From a checkpoint of a small transformer trained on Wikipedia: 9 layers, untied embeddings.
Each number is 128 + 24 x the weight over the matrix's rms, rounded and kept within 0 to 255. Layers, rows and columns count from 0. Numbers have three digits each.

# layer 5 MLP down (transposed), 320x96, rms 0.515, rows 273-319, columns 0-95
144126162121125108115140084116107152132165127153136115143176130093137136168143110132141103147116145150117128145129158126130099146117136118114125113138127139143129127096130134121146111126146197107139162143075120131126165126121114130137111092103126138108099105128156149130121130119142114118
099136151165149197141104104101125108109162161121173120115081143155115088114090152104138148164174115109144153161132112109106127149124135109123101125087152144130127151117070114153113149078136164125141120166137073128115114130149134108149130117096164126135115137160145151137126136114107079156
179121162132112111106109121157131120182165099085138164145194112121131124096121107119131106096128136156135129101133138075129153152187151121162113129138089135062118117121101126122164145069135090118106117138119090160141119143138135144137081122108129140134159098137145167099108153111169090168
151141095116149129140133119139082115124141137124149119147100121121096076154116092126102227176123107155124124129136147131128113108098163155136136111161110138173155143118180147146140145132130124152134157127137149144134161151119144127105102146118159150120100155127089114155084136106115166113
109057098119101157128113134137166148147106121158107126167170102124143097115108097148146159124130130163140138098145136126112142157178111138121156128190149119088107144117114118164137137170156153086126062135160113124106159132105107115149150143144122147155125130135134133102123138101145113164
130148131135086117097088073160106105144118137140104150149114131097149145113113128133144161135181131105140177150097139095094125135128104110102098110098116163111113121142093141139148144153152138152150155150140136122096124118141125166132116131087150121120164176097145127109193106097079127124
152136164112083131131144175128116092115105154109085115134115088112126082123118118123175102122138111184138141123140129142112151120094152110118125085156106110128132125141165127164120112157119097098172123134146089138156127128150130102190133109147111131142135133098121120083096142109194163099
126093171139136111148111117141110117142120144151117122171080147155084105157162130105143122136136133115177127164214132137140083134107076133129153159129161103139109098110142119159147139133132138120165118167119113143180121106111122134147163106116154137124119165144111135103138152134090137141
135059137106122162149114176142138141036133104136120117124106095147118130130135158162182154118119139098146104175135100116129177128186154127131138150115142136138125160176118122130145127154160143172150087175103133147164094145121141133152109137171130120156124122121158153118123134105116140120
112134137142057106094109127165088141118123131124126115149127099131128143118117122127164146151138113114114123062164137133120116125167119110103143080122146117130132130113148119144109167090090120086111123121145118113104086167132085106119144128120120130171120104146109089138164147139144130089
124074145123144112146180148125125115140124098116087172116109133106150114152132158099133114114165157087150122108129126096148124067155144117103096126109151123187141116127127167141134147146114137099104124149176157123104088158104140142147116136170172112130130154118165176108149123110144160123
140121140163111115121108165128131118114117167155144098148156112124116133139134148131164148140128156166127082100128119145157116094114133089139107139147144098074145137169129137101131189169144122147123124117156132139145080104140118109144142175147096157121145123131137084121168109080109113110
110073168153154139158128133102158142071117121130088137121142118075177129092094139138166169156131130130105084113113145125131118105139105179128108139128140139156093127115110139155140095157130130131140111113126140161128115154126083097113105130165099109126083108136084130155114119134135092125
126116137126108128122139094154149135097144130129099070136131157136142113159166142086125133110115111128139110154126165098185130119125101132111152133123079130092104135100123151166119154110139109135147145101106085142122091128120155167161131110122131141141108125126071134113113148112168157132
113157144125130133131142155121119121148156098096130142163150092129176095118148136194125092114140113116105142075139139157102121132104121155163147100117089124099083166096142146095094153121108121167136161159121162193126136125128128107095131100138140112131155093141140140113160161122128105081
131098118126092105127122127136127133165141134130090155098140076144145089141124129117188122115152134097164096143114126118136162109109144077100114135137116141122119121085152118132103138090115127090118122133131133117122173129086091140143151128110149122100150147095125141105129122102104099139
161136161105149120119097105128131137123128122145139141190150155108130099118110139133141113138132118117132158162148101155120146119143126161141108140113125108159165071125135087155124116138149151134154136119148136138161147135136170158147097104128096130108135160142118129131136111102155127098
115126116130146137115120146165144149121109124138166167118126185139080112146140137129127133111138103133132134127143176148115130076160111123104140112089098110155152116125129151092087125200149151110143120124111106123118131156107155166128175140086127115115109111090143112104067173114159176176
135111114186103126127100118137149133145073112126081117092122122160097125132102106149109126147114135143087112114123140143145127119138094124129164137131125128085126126122104102140115102153133074137118127143109103118135184167100152127156146118103113104122144114147127144093107131152113196071
100120153126114139095146121098145138088122113128088095112140146134153126158097192153134115122154125104100103128155132151152119146094120174133096132110139136145107132144144173150138145154107133160149103117138124176133104129126121103135120109124149140130111125111169102148196090143162100165
114126142145147120137124133121136094143110142133121138139149138114106127110124128128160129154115152126126118151113140105124178122144085107118113138106146127134114166129141145137058150111119181118095109082106159086113090129164137125138131133082118108168127143117126146137103137179163133099
148140131119160077099147182142118175084113085149149118137155111104105154094109125139118150088126139163127086133163129135153104165098081153091134129149120148113145098161102137168133141094144149170115124135117145116126107089124127093097133119118168083091102136160144173109135171138121148174
084127098121157113116143165131116162174085146157121133133137126131156146181129100114124123135065128108131088077158135077149137150149101178138112108103149107134094115111130083177152153140147115148104137160109143153118114126134122125069117129097087120123119132137137105114138105173098122144
088102122100127117148143099121102114115151140125128122094086103131134108121113137136130112128155126120115131130148169151132061129142128168141142155137123155146124125174094136119137127133129102141126161119145093122162113165133127125126149113136088071128154144150061117150115128167124179116
113123129122109127120131104128128177095117128130134135154183216083146160085113081164130110114112079074110110080149109143120095130132157122149104124122123108111131147098151137114132120157101111102126110134122172130147141104094163094125126100122121161109154151092103138128104133123120149149
158119150126161163173151137140106168140112118132160149132169124129135159123096147136079105154117151110155167110125135109139134116125135133112093109145130137153118135094077138111073112163165142119089135150133136123111164152103087117143091084135116172091092138161107121125103112134097175157
112131095157153099125148093141122145171097132108119095171120126115125129115148135138093141138102070093168139100133102101155124112152146071118126121103108137114159075053081146098162130154145123148122139116098081153141169126062142125125132116119161154108119134114104137136123096103128118080
144135087124151135131147148129116126104150106083112150116092096108091198134076126126170155122125162118136138142167161119180113131154108160107154125141112160154146185131130116114124083148149117136108126118091081118150111147100150124117130097125097155146114128126115121090151162171116117120
098125144140111125118131188129141115096106152103152070099125154088133126096144127167155130108067171108141124144136102128147142108099107123157118138093081138146109100160127135153133138118139090093169121151152141094140133101144152138115095135166132102121118106122143120127119139128117086129
095124140124157143123102096132147109144143161085159092116145126140121152124108139143125158060102104130137109175143088115126105122108139102102174128105175155174148156101125111105131160078145125073114103135104116127128129124090103121136150105115117071116143127117119128134144162144113110107
152155105115164135098116139153124127127090155140126087127084098120115142127109126126141158109156185135119129141087098092100101125149113105164159146127117125111130127135173106153139084130140148111114165088119131117105092131100172095134123113140087141169153083098109128133085108123087133134
134117105133144126126093136115145121107121138105127079107187143125136125099105127128143119116134137126113093115105125124134149142128134107115107131102172121137141136151140137114104128159112160106175175117119123125148188094131162119140167152167115113126124176148126139134148113077136156172
133153094146118129171112149096074100109140097119102183135112142141114117107131146127100102128092127132153115079106102132098099131155113122113124163137125109124074129139155093098166144117126153143145135139116105094134181167128146137135091108132114117121144103076099106144084174174133119131
107159116085149070133079156115102138115110094128124072115122174132117086155148136101130126149162115101149119115142109175142083125123120121134099154133169115122128125124076165140138130169141126142113142116142154133131113139134098161143082130133127166108124129126179136104099152146159124127
145107130125143152098099097103096090163142177132146126114151111129179124143121172100155079158089154123136104127123167141139139149073133110117137146154148166172099106149097132137068104167112121100130167099135128138130112108136111116089143142081120166156169139157111100150148123135123176148
142145160120146127123098156095128118129118136106162155101134121147126164107153140109118112155094117087138164143129118159142120109161137096157145108104078114052100125161130104137103124144139132116129123124111111157162121139126134141123139110117192134151120109143118125106132107114132164109
142141122096112142149097159149142134110157160147139136139105096129103121132078110084154140128143129136143137122135116108124102146145148151135122165127137119165104119178146167157121102163151122140118138121154116183113124116132146156152115107176115114127098136198186111104126133149154132130
106081140123126159115114097138151150151152124158132128155079124129139115138150119112114137138115115140139088109087111146155140098138096157165107101168168120118153140109127118119117156138128126095142127178106112140184102159151107145106104145148122163106111101100116105109071132088124098144
139128117119143144158112141102164154167114139140129083098080154131161110127159115136194138126132103132144121121151133147146115136162107109125120165100129112133132125127143119107103138131081096115152162157187169104133072135117147113117112178166146148124135163145120124148117131140148135156
147092088129104111135124093120092128143104156166075117139158121154113148056086079108179144091114145153131129137136145117098151143110131136149101130122171109142103104132117192135109129141144137141157117130102114116142113090113182119126159136112126123101129152187122152111144167108126129168
129130129135144124127147130156179135120148119119124111113108128108151100126085066123107123181137165113133116140114151139078122146139139139160133088091157091156091114103114148124131108131147099109175125088064147123112102098089121149119090154125181159116194146110109119104108132138117173110
098107168149131128133137135155114125174093115103085149154133164120095137119105144102170127120101108174122137180127127133093148147100124125146117123122101099092105096138143113134137134105124146158144096113127114145157128147113121148118125122123142162091136170194123160120108173146113132088
105074126123160124103109066125123163155135128151147093133151176132137076113131107088173111095088133120132149134104132126129101108094102136130128147084158127100158108146146086141108134102142184144132118086135134149105113122116168121121118146122118126079093109112109133097112079080117128172
125144144126113136125113123154092100135092125133147133068141118092078160077100110121200115140128134163121128125120136130144129126130122171133086113136123151116162153121170085107108128156134132154135167134118159102137080121085139145158107148163153143157100105181121110094129149143114105120
128162146136124162100114131109102090103123135110221134130142159144085106105130125147077137158112111085128093122123113102122102115093141133157123114108170132162171132162101132123125164123160126142135100095132135147141117114168126150123135133106096089136132127132097119154160128102116151142
131118184126124128138142138135116144151127139129147102108117151095103167117137112133068147155184091150119141128137117112167185081095129146116133157141147083154159164133131127118157112105129165145113125089089130115150121156132140107108139139097113157134115119137132121120134107141097137132
088111136103103118131151136142118151114120118121096123131122115152104096132137075108076093148103107151125092133156119156107142168104135109177087160160132114178127110138110151087151126100106138124112160146137102158162110096130095124102132122104130151113098162166138121136131145186114125128
# layer 5 MLP gate, 320x96, rms 1.05, rows 274-319, columns 0-95
149119092115159130134134145124135183106141114078124100104145135105137164158147127157121146094167143143152170115118133190128064121142169096137150139107157160142086140136142106125092114093142151098117164106115132115156116127144121108100145092118093112123143124092129103092096110169125129103
155128170167096140115142132111136070133075161144116149119123126109123138103138116154096087168132088095124083107125130095131103133133135123125177118091154126176112144129115158179164142118113167143160113149162141148140074149101131151117127158119119122159126158125120124140107126093193153135
120143109141106117104127108147145137165126169129138122154099110092132132137149124092157108121144133088124159161138131137165186153139115128134179154123146131092137114102124160163147108104102151137175168164114094120129144142137170114044082103130134139142161092149120123108130094149126130118
128121133100102119150150061094104115117145127200173135166139157122139144108139141114115103144128140128124135109103130135162138132140138166129103134075164159154139118107116109184115138126085160151129169167142123128142104117120141136132114157143060149115155130105154160135139135141130139106
151168145197103125180139070140127132122121139171107080138133086106122124119140093133114166139094107123127130137095087114120100135117097103162122102132109156122141137135096166159119176165132136087138106154118132102141094100121148133110145123143200156168146125153161140135166120109145147153
088104129133111142145123122145134157079092127127140108081102083107150153142157068141108124103140118138139057147154170141114155106132133146152142156107160104154145187121125126076123087129095117162106145148140155131110167126151144137144120138117131145133140121168102152167122135133154134099
126114110134121155099127095126112140079133130135131113124160130156152173141123107150174153143136141137110154118135111051143128136182176134154107116123088157120108164104105139134127112163134136088131118115162105118157157114156121152156099138128166113128122105108145116086153147130116119148
113108128097110145141116129127127204112141152124123088127118125117127136121081125104115129129090130121139149112113118111120100135126099136147138118118142153086115080137151143139123098076123145056154078140110142153135147094132132088139109119163119121132096142139123127146107172080106151073
139133168175097105118109121172120149102088134113146147149145153121130125182042160105110146142143085104108164080112119088107124106134120134131112151138125082119140094114146086160156123110131071120070134100165154137136148153136123105147122087126090146118162105150106106140133157130107132109
086133151139088095107124170149105136140133091102169153108158116147128109142143115140109144157132143136144118153172115099153141186140107139136105137149134136052153144123148143119124104149111164134098137144115167114146159081129115124124099128098083130120159125140142119155136135103088095097
114114141159109106119130100134109113145117161124122105139105170107091145135106162075146136156144156102127150145126125101121180149123119119092079121170136111106155126158107137126136144143171055115156134140082144168134138092129113121148138141152125125141170115126091135131138171108128153104
112153110110084135127137083115118109188106086116141178141107129144107078148110150125157089164136127124153130123079107153130138134124139134109132093141138136123129124149132158149096157114139159144104061167127130114114117138127124110067113144139129148117177108097149115180088145129154116153
129126110073126145101134109105100142156135113125142137098124138167071128126117151103105168121170131156097130123121152109154125120113094125103111144157090157100105099124097112127149079143150145115121138111155103135096150147093133140149120128132114105123142137163087177163111129155079112162
104114171107137100145137150123132112058141113140132119133159101121127173164119148145164119054144140076145177143116162132096075136168118119129142127151144141154145164084128155107140120156121108113129138118163125130094123154119129124107102140147113176124151137152102142127115116134143149138
120113095109117158125162114150164113167139109104139147121121138112157107125157086142148148132164150094145172149148133133128147106099127077146121146115158053158145127123109147102105124134136125090135109152070128132141089153130162129172095121137132135127097136094149105104156131135131138135
130128125154104156172123137101124108123157153120152131054102093140120149160103130111109117138136128099114130143116138139105156073120117092121117157153123157129095155127120158127182127157123156062119125166081115116142103084155132114101122142170155088127121128142177127161128154163112137082
137129158119118110101122116157088131118134138089144131139118125161076140110134107101148112110173104120164111179112137100135088114128095164163119112112089130131128117123185117145124098161097136129134105124161095129152180175135152137193134105111105086164153138162155160130162097122116128139
149117113148111151127159121155130113127100095104142163154178134111173129107133158144111137137105099139127143128112186095170115126112135130090138117129152148126158088135153090117148149129111105143126092136067136153109182134138127135105138138151146168099095136125150167070159132111115159134
149109156127136127145131151182140148178150126139133121111178136149124094138133140139136119117123138138143115108151109130065148110133140073141141137129138129141136110145157103115140163170124114104101141121132132080124147130108151088078109098105079104142082116134082098083128150119109124133
128091143123119121120129122106143136152101143149097121158136131151168083107117137085121147133153137159113095119163181133131137119121111092137145128120124094115149131090136156119129125091142113164117177153116124179115155085105135126118140104146142122092162146134162097098135083102155117104
106085162113144187104148159133101101130129106161089136154110158137117165149148158151127102150120133098111149137086156168105084101138166143126147146093158115108162121188112137158122123150124158098104146150151141145118113147142152119163172092114095134161120114137139096111158101141163145102
142164126162143147128140161115105155090140106109158169100124130089112129053157118108158104148110126130124140145150131062133116136158101151141100138123156151112121131117104154139116130113138134129134173114099128104154113129147150157123113097122151134169136103109114137149109175152127152144
121135110162122140118125116147116108170146121118141090150121159125152144127135130114112146108103108142126109160150112132126146148121142143090128104111111126080119108105148127143160099162122145130138131095162147136105164090133130137174115131111120140177136184098149169093097089126137088185
142117106125186110121113103147140197082144138116145165138118149143122150109120151157123110136132145074152131114105140088118135124101110146200132144160133121110087099117128140171108119134112150136128094137090153133145140154103087109110122140127161113149128172124140114130140089158151149132
131111110152149136100042167141117123158131121148109131090123093103130147140134110122160112133122143120159138129124144137099159098144124157133125146148133128124142119173148124105159145137130137104136085123082148148182091156075094156125142155123147138133114126162136092128139110095138133102
120090107087096167097140148120131148109132143163159105097151105136118138161135158138121153130160157151093145118106084076121114113184096120132168153078140094140103116129111139171163159138119102087173117116092104120097129137135099118118158121139099131121157155144155151153146073163099149048
133095124129098113089114103150137111128150124145126106082150071122133106128128099139160141128138136098161143092110172137107142140152055096118123160131113120151110119067139145157102088157118108123138148109130137103160138128084155118124106134098108122129111134094123098126153106165119141121
126107102096101128176110124136096155105111136137132148126093105150075124133159119127139141125148102159124142162136121147113125143140137129116134152138144090124093140115113135125149129094153133130077104155187160101086080111111169105119140156107123111102105122156148147145141130120140134118
146109115141160135124150113152095183136106156176137170108116113115124148141137106126099135128125097140155133128137124163167129097144133119188108067119125097127129141140103176101152168129147132091134110112112094131170092143120129161134083151128117119146142080144155141098108153145123107143
110127182105123116133151110135153160120121096148134117106127123136137140151114169118126108108148151112129190131160102155152164146123123141161127157130144135132107167147164099134108083138105153096129104131089139085149166134150144102160113174106118116122118089123115111144128151110095124117
096127141078092107154128130149130118129113126095132150119103147116147131143138114100106115144104152131082133142129119127123175126127119153161179119140145132109080111092096113137117164133126090135116116147123137139095124096092136131127123143131159144127134088102174123121168147157143099147
103182157086135110096126135135155145189106150119132137118092135102113127091121149115125103118165130095126079146102131163110094158138095150115144140137149145136166137137134146173122092139101104122161146133151083133116091116109144128114144158145092140136140130096118161098123130115183179152
147133134144112122162126172137115115120103123099138130139111153128136062142118128104146127092121113137126115143121098130153107104119121146130100074103171144161142148149089112103116111128145093115139145167121121104110106125135201091079097126153186149112126105163114139155109131141121123136
084142135150149127131152156144146113140147211154108161111145124133157158147107122173118137133114162098155197120130140139158141079117076112097147149140120126127104092130098123135096105149101119152131107159118139079136139145082084133131108106136138142131146084097109132126136135160128126093
130126101124122124107149125131117139098140101129107101128125125115128148110102102131144163096173113104138171136159158121105169174167125134140083161102170110127137129143151141106144115131177112109116187135148136165159146142133116150145139121181124107135130125081142157137135113068110096117
140132159138139109170151145134129121115141190138097107146154153085128121052131122122120138112149101125088129114091152154134134145123125124152153151169142137141079084143123153111105095135175154109112164127126134196124175125110175148138098136113105140132091154147189110122157168127137131130
148121138107122103129131149125096130157149139112121132147118125147092138123126097118088156114155106175127106146132119118124097147102078128195107157130096108134135083135136117118105063130153086113154110117137195112094167120123152106149128132135113161132062124125134110095123139121098141124
104115123137099110099152113131105130141156127103135108086138145118149104146108124168124115125164110117173131132116121142084137114123065070108127140123099118135157120102167128161142158144113128120125121131163139150163098142125136148080141141125082164115146118127150130126169128108167149165
142145168071119157134188164124113155131156079136142090119119118164117089112128098102113144123138120137150140191100140120197167136119110138135131110125157102094198132135116151124144148130123134140125143115138106145137126126154118084147107093130103086094129134163166104122083111118157148119
113095150163128112107134075143126112135159088106123136181132090119140135147109152157148119115122108157122132135150129116097163078161140167123150113108109127103163117101102147101161161111090137105126159172157127094162154180141120145133138102181140127125089118138144102158137108120166084145
120163096117131102099136116133129132157130156130171111133144105129151099144150111139161148162150162116116156102087108164177112153121129148117108166167119157132166118122127124151121105146149073139125133142074119153112112102117125089083105117120143167094122130153161131168145122139149128085
156142162150162137135128119120137085167145176160165129106149119115101109145101143141085113173135140109142180109119130115145114105130171096107080170109105127134114129166095119125148160129130168090113119124141130164166128113110106149179137134198101131120120095097143124153109116138142132138
109186125083149116127111144156091189136102115133135128119166084134099077119122077135140115118150110140156141149118137084148083116100138121115140096117130125152155171160094096107108097130125109128133153141104068098115095103122116153127101134116102152129156155150107119104154173130105101145
154159113126139161133128155143074116096137106112138113143197151144089142121111099153153154109098134112127161095126099139137172162120137141151093115174143148128121146075118129129125142139145103155140126112120131164125107142089130085110134121132121118168122144155117106114139130086128086136
165142115134150127181163126122155121146129104155142156150118129111093133157129150159097104092147106133123100102133130132136145149103081136145124147120159116120132148112083130162131135178142144130128123127150098124134145153168147109122100092106148130131129117108135144158157090120127097108
141122124121097097142150125128160183151132164109146115103100104101125148110132111112106154174110120165109145149074166109136122096145119163143142124124106134133147146151096118165084118114087134120107156112096133137121110142120155160097125078145131149123167146114120164113183152111113169146
# layer 5 MLP up, 320x96, rms 1.15, rows 274-319, columns 0-95
148146147114115140060118136144090120146124132160123143116113116094154098142140127177117132147117123174136149133096160122120105116139130156129125169090132100105128097104108151131130133090091174152115087102112124159132094113111117154138100129136156138107151148087049120094075126137173117193
115121155144150121156111186138094134113115148129146103097108167133104111126124123100131147130134130130139117144142120149093137128078127173091128145146115118166145166159177096147107062144148138120118181128152086140107125110092157135128139152126138115136107166132120103124136110136109191126
159117130147141147100094122136121124147113116153108134162128161135138129122119143135165162127200160123132124114095151130116113116101113091119145190139134143135087114098141183141142141121154127108131163110145098068118169177116124169130156119143122109145167145149144140121165117134129118106
162145097175134138173142127144082121124106088130136103107150137152117099095140141140125103121083158135174115147104140132163101116149146118106131114079094116113150130099149135114111106090101173109145136094149125142140108125154117131100122073166129141101127140117103122164152142142127153158
087154080147148082163125061136159157072128144132170102136108151135144091138116112148139145099130113133107095127091103138147138119133159134136117123100126131161166132169156125113147124135155116118141095148126132111095115118180187105085132149103138113147116145154131148138065128118130144127
146135091147131099113113097099118108165127095112150170097149141137115092098102170098133115147125169091086111123133109131176138143133131144111165117130153116113133112088169131170172146103125143140126132120111126142151124161154158123137146114096100088122119128169135132076119119124094124092
112116154123095139083121140120109139131090064153139133129132120120096127092162179142095139129088090154111119138141137167143119138077125150148090148086126146130124173132170158145143110142130116135130104158122133166157173148097116078160126118119149102162083127162158114173077093121124123144
146145133146159129110146138120127121148128112132134111116158163107076104101131188176175139129125106119112117136117134112105154085144091154115161139142107179138130133110109122113097101162151133113135114104151118093125106047121185163115099085110129141120070080115146154118093115141163157131
174104118141159103091088143125124122098101100132121112117084173132107145115075143130103121114119110131074132079129084104111156135103135128105107147154138093117173110090115093122158130095147140146125122105145077143155125089089112132124143085120133171130138132138107146119112116118169114065
094108125116121109118130079130131137109133176143125159142151133139119172123126125081100133125119094135095168152128136130165172124084081116122157124132154105094159138127073110178114132174107144124092149133126152110103149140102166174145150138124102133135180111125145149119094100133117128110
063171140083116132107136128117139176114136110137127170111135098144137140154122111100116109084127136143124153114095113102110144154121149132096141101148129109147109122107094147119120116129153108116121127156099102172125137096103138135145135091123114154134156102102117150131164124151093094131
109099117132108131153171124148130114148129099181156108134147138136151178168106148121092185159132155146059086139151121103113152131153179124133115160101089095088151127110152118099130163123158150142121138130133102108158130107132137165165147136085146173143114138139134141144132087133118112150
114109097146097135141129116115129124155120143109132098114131147105104145131167140125161116132114137116151138098144121141124096176149127106133122146133164132108114101168153146066117128111158122103111150161113094186116165095132116127133120139126128127134152139104105156157118159152142138174
131122139148108136137144134147103167124200140147133122186143126127113142105122152088175104093105105176146099138128130132126143129111161166139111110140141150130134135144107123110114176140110146100147167122115107103160164114122145084124116120113097157121130116134127149099109180161106105159
145149086125099168169147108095149139140137120100153140121121168115121102116104098179164136156132148098107108137118141115129127123088119139106090137149136110125187114129122138115107162159154106099139128106099161162127133108155168116133104115153134140119095136119143134119127135144119153143
122126119115161111086133131191166131148109122150142131116162161133127161098118155145130147141117136099128131135115164101195140189130102119110107151109099078132140079140162128092078149120088127156142144137168144096127126179118157106148069137140119111160150133130090157143126087175165135140
101167116121128141104130150138159157107138094122090127124121154083102132103152082106109146134126161117145125122125146154142150121132122067136154181119101105118124085110118131175179105149100148124115105134128140104156134111127090131074080145124136149117181152135106157137129137125149117114
116163097196144114128112113135116139161084095131110154114138146149127117146157176151115125105093161151126149109116161114115135119130131146096119146137122080107127160115164141119127105181071122108124152132105120118163098155142148116115068148132105141070093143123122144114194120113108137124
116132127145160096116140128146137141153096167155109134100136129090095099090135074148124155134113119131148090105153132097135152118096134115124152116116094147167109092118084109130121116163162128132131096129134120106129146092121149084140123134152138098154172112102137108102113124152069090135
143163136123142117086161102069098167098112164138139158104074162181124140067089145136109107109101150125155088139140133128117141151149125105117098107123119105147134136114119127122122156162113142145149153136146124117086139136145107133122153112143109141085166111130136106126149166109149166142
115090131134116128165132147103137140120170119167110154123110109078099146068158095118100126131109151137098134114125114119120128169151163091093152141132119122123110106058125098140087151127126094151147103091128137083128120161111074159122132085119120138118183109080097140179141100125117142098
130143152128101129131137153094114173102111131122126146126112131133088143086148121150140139140136121121165134198088100127134101116142127098138115119130118125150171114146160110085149100146107123120131096144101116108140106173120119130153125119119128111128177077139117151169152069088120120131
101130122133134160157132156121131109123156149159146107138061137118146128145119129142152103109142143119134148130185131118120101123123113117129098120151137126103132136112139069108107165144127102120105127133123155182104161133150095128152123110116089173116132117122076166126104129113123121150
114107132119135131141121141121112152133125117153169104106134112155101124164154168105138112123124163099150098148126152135120114096154140139097113156128103125179183102165132142177097115102138153093105115132092106174119155111154156143138153125095149096148092102122149083090123130136133105136
098110112123130131136104165159150133109137119144152145113134120131108123117143111059138107099144159132108137140060173168083150154144109141143148100133105091105158081150125132172106151105146109122118158118120101143170145143157145103107116110154123137144115143126125115109103141151140097129
115108123157157139119122128104168132122141144129109089125152115138166140160148151144087176127121118141129156114129128182139140086174142122135185158155091125152115156137140057135120156159120105098131180109121107146086140127166119166158128120137110178185115131135154095105133087155118136102
157132119167134152106139167124152125143095085113118099154168137119175120133148122108089138121162133160090161161142116158119100120149185132137148135124112135139174108132108120100117119124101135142167104086131139115143111129122106143074122130117120157146149140092101119130140099092109103143
126123089133084149116093103129086116171140114130140141128103100166104150133118128124120144162129132143140114109132160148163119109110135092104127116170141085101125131118174136151116117113120093146146122126128106126112096138087142118100136090099169133132142105145156140119168125122129115169
143095143130089157149095166152133113160153081120081116112128139156145164116170088162122154164118144134121123170134124110155182108104169110109132124132149134134075116121170108146106108182138131167089140117128145128119155154105102115149139155145179138107167111118145119183100090152102125128
119134107127088112175120154164153107123090172139122078125115170094129124140121135135123168194158125140148132139164132131169129104143111109131125120154143139157129120127134135103136138146133113137117120096127081122119147097124130114093085148131135101128172103086188145142151118105159127123
151128166113183164123142143141121123123116112147141168109129109141080126129131104091130111126135081153131072112143129133131097122162175130114095106134130117120108142116140120166112089132108156141097129113103086089162109146131123132114123105123154117122147099136124156136082098143124134114
144144090148136137080082110133133115067118148128146163171157108132128145125146108101162119097127124160147124117113132113120136118086137139083132135156128144094130115147134164136146145131169133109161131159137141176088159114140115126159201105119102162121147141136141144102108113146092096126
130148114153164131120165088116136140118136118123107106123144136097137191128122105104142150098126154148157125127160106114129131111145122101123140148130097131136125083123088123142131122046098124121120163096150113141139138129164132128153139141133098087140132137150123171083142087103167127105
146168118139083158112149132135169173096140137118093164169133134166140147097124107151118142127143192150144089187096099119135128066159126142124125175123063111145119128109145145121134154104167131176160105130091117101106131109117146133114096100147107112144120164145141153109116117122148169082
174122134155131142120136103103116110163181173162137131139130111159125112090170112119099135132131100123123113120113126099123104164086087142132114127180098080142148128146114100144130171134089138184118086148117115130128129145101137098160160153137120142098182124149127095168145164152117124096
124128102134095134080122118140132174144103157115145168152137107095161162166137131129117173122167125122156158138143151157109155060110125100156130081114093126196136122151136127125112123125122119115178111152099127145129101118119136116129131142106125122158080113062109112118125116138140118124
107145126129115108129130140110146079144123132162135171111140097092111120118079131165145111128121171071118147138086110105095149188159090118119088151095144154152132182113129162141127141164145136143108133150096124131160108116162082120089103124083149116174159155099117175116115097153121109125
169075090065162108136126156121091137116114157099138099100100106119127116118122139101112119137150124112187122105092129121154173096092159137149136106148105134125131090107125110150145134159144112141145102154197146128127105129105156117143106127115123085136132139128126122101135130198160124124
152148173140114095097111126096170132109133143146151130152093127119148146165106157105154147156095158154163141214142136141126157109126123095072167115151101165086084131169082161117103152111088126132107137131192133110144129128148163094120131174110098160120100112146149100107138099131111123114
127124137161127113158176167137127113142106144130136098124098152136094135144176138105144091179151127136140098087158121150159151160084111090119151204096117167114121162175130134132106121132118139126104147066128155145153114111111134121165135098102128099095127125091133102135150101114119117144
146121116130099134135046184106169153120139121111100139117114159108129152143185116133101119103165133155164113111133121146111103094160132128127166106129157110140127144093146073113135089121121126143161109184176147147106129159116116147158115103131149121121117136076101132141119131104132083116
129176094126117103100182129156151143103095100103161161065069143140153124135129125128123121111152141157106093089161118138168138188150121113144141082121119092113120101118123114135098118123124089138173146150099130115118105154109101100123182147132126168121121160176121108161151137123107140117
128128134125156120127133154180154128138166158113125106143121132116168116132119087110078171137121167141124154095112167120128133122139162105133135135149143138108085125129140166106152057130130127133132182127058103160125112097144121148133147144123119090130137125097099106144124130102171185141
121134118118135058123120134133167138166153114133087114111101112127155122152147137097133126121126175153110122131122136120133119112102130134097103154170107146093119132126158119119129165139127109134115154171103097159167130122081121080110137147131163187089134130119113155111113117122101136139
146140134154110155075106105126138117089134114139127132123141085133132104135156091102130102105130159128140137113074135108109088150180112133105142148095126135117124122156120102136148144115139070119130141151132127147135097134128111143086126125120131110158151122114164094122071161144093130126
140123124164137155135117111132085119110133145129107105179132121126106117116109117120160171113137162088130165142136158173093105105128095154153165110129130080162106102111127116122142111104098160153155097124133117145102190151143145112145097128124116164149143132153170139143154113145159112156